From a checkpoint of a small transformer trained on Wikipedia.
Size: width 192, 3 heads of 64 (1 for keys and values), MLP 512 SwiGLU, vocabulary 17590, 12.3M parameters.
Architecture: RMSNorm before each block, no biases in attention or MLP, untied embeddings.
Training: a variant of SOAP for these matrices, 145M tokens, 2211 steps.
Each number is 128 + 32 x the weight over its row's rms, rounded and kept within 0 to 255. Layers, rows and columns count from 0. Numbers have three digits each. The size before them is the row's rms in percent of the matrix's.

# layer 7 MLP up, 512x192, rms 0.157, rows 501-511, columns 0-63
102:079169129163103133097138123146129078169118120174094116105126058064171132131197086091135136130110156135157108138119140109094124087083125183136145134178120168187065147112093141115119138181130111
096:133102151124126155136080103142145099185121142184139095144131107182090123137119123156173127154118210138063176154169178141143136109146132145121105129151123162099090138142109126114140171161090123
091:141093148199066135133097080146172154141129129166116158146149135146083109133086126111166135136167114213120186107167136062133148132138141184146132125144188122167153097107101126123140097110084119
107:158091085092150162140126111140126148071113161135091112143116159081117104116159138202144089137151175088150189130117105054129087076089134126120091114122092163148190108127123124170125069190134102
095:105142123163088152059103047173127095107106136114121097121072104053108065080148102192148102136152155187170119151177116176213101132100070137141123094127109061099108126147134128150104154125111122
117:116123129208207116125125167116117126125178078192146205146168163141164190117127131133126083122152087074103076075142098112048168131124094101109158153139146115138088133141169109101082120146170098
091:125128143141108083054147134164150109098135166222093094142124133149145080180080116134131164077146139133149180194150117146144129101102137112211119101136133115118097155091071137167133157055152101
093:104081136118131098104121161078153111192123096185070142170106167125139109101155139125136150086152128123125192144109144162108122129120064130140130225152142109084120137098137136121131140163132105
093:140075160136162174116141167119081094156132136138100108055082198105182090179096080123149213137140149128190156098069182172075150167190163153102124206157172131097126141112163143121115115151126106
106:122064204168126165132146216150179123117079127165143161134133194172151124121123079117098097090141149102137130108142114154164140137133142168170173136156049095126162107150137143155097072161099164
096:090098136128129103120054059094116103136114153196098169150173107125216130085147115106074133130095154114117094119136147108061106172119132125162116173104138094098091116098111190126145126144118071
# layer 7 MLP down (transposed), 512x192, rms 0.153, rows 501-511, columns 0-63
101:142087139151203146106130106123094181121067149086136111118112156126121122109092146148102152179105179038065144133113130138130167116097162166137076173120170134197071125112112065105162150127120094
097:105090105200063131068132145174080173112170104094153147145128172140099076087136073156084158129090073115116112114128120081118064118073137141100135118096187102161151134091136134117104136096152132
100:118120097073106092110134171170087091167121106119115087112100112083166112154104143150156121115074091146112104142131148166066093130178112110129127104148135135078138093214122089124163182102109158
104:113082091140159109111077121126164133119123193110156150123125180148126058173138143103169102134176144101158157080191149094113117114129077097162117111182075106148118117113126133140121116097090112
091:072118114124215119142129180151142114058106141097107124146107097110154131134137016155137141195102127177126092067044141154169116081046164080111092182157063165096121123067174193141098107194108127
110:130130132114171123155129134069150230139104144094118193157128192125087133112162148109091142147209124149099047113200118109131149155106138152142134093091137088083119121167080024149119116142155132
095:092085134186158107084107136147134179131138106118122082080211101146088131141125167209105175155129119068152125120088106128130192069168083121131128120118088144111139132109136123178156157109092104
093:091150107149220123132142110173147137093114181124137107094132131086176107128151180179151113107171149114188113152129124146147139091167102125099123095167117187134076119155150065134105181163093118
099:108092162140063133147135145184091142115088148111087110119114142132141115128114117065181068173088124066160133117094160136076099151119107171108092136119082120133094088137145039092103099156182106
099:093081144150230086148166153168096109121126144120083090155173145144121097105152170088113100116093099124163113085094166112090138161145150135126070129131184093132160151130050089125143153079149083
099:138178108060136092168153143134108114087131089092089136098095130111047144186136141148087137090149120151121186147082156163142171117187097169154156101153131091067122102172085060109140143148107171
# layer 7 MLP gate, 512x192, rms 0.156, rows 502-511, columns 0-63
097:104115119175118124179086151165116082167125107101102109094151116132103080134130114069159115146077103130134120187140170184133133114133116159108123139082119156152150127094086135135136086136110075
091:082113127184136121134147084150117173142183153159121121152177138183174110173146167128112132197101175202160144121185101091079144151114162121193134124148117110183137123082082154189096083134194124
108:118149178187214142121128138127179166135129180168056118149113161164123079155096089116131169150176117137135123128078119167101138159161125145129067110094144154124145143150159153096087104069068151
092:181141134134138124155084099157117198160194122112117161076141106100109057148089105125107089129087120099097104092107099133175144094148136126155099115165079110115103127204114119131113161186165130
114:135141149146128104163124118038143130096165145155098147187118171120166159125082122150071201075121117154090146108110104152148106138120110117106111128114197107150117144078083117114156130118097156
087:147078109097203137086121121139154169094133140089152114105159165129177169154152148141067147139146070087157065134100166132101138143145083139100176162091149145129099146095079082110128107091095109
101:073100133079135170111174078146098169094142151083143118095084110097133091144108121158126126090121180198143099126149138166136189136141115110157192082145148140134102135089094073130072099183156099
094:108145127179132171177102160225184108105180094119149183086104102162129115138095084101133150183152153063157093137109113097136120202103096134120120161115162136088100109123097058150153109120181101
109:104148120109169184100115133135135145132140129154151056143108070111124092095118170088123142112063095140111126127108168081130102138164181161158096124071149131195121149106129133115140113024094090
096:085131143131103199100120139130129134113164167133065147117132152125181152066108112112154144167166150165184064092076165098169100096123153145119143123096124158150079075138193175135119187114143162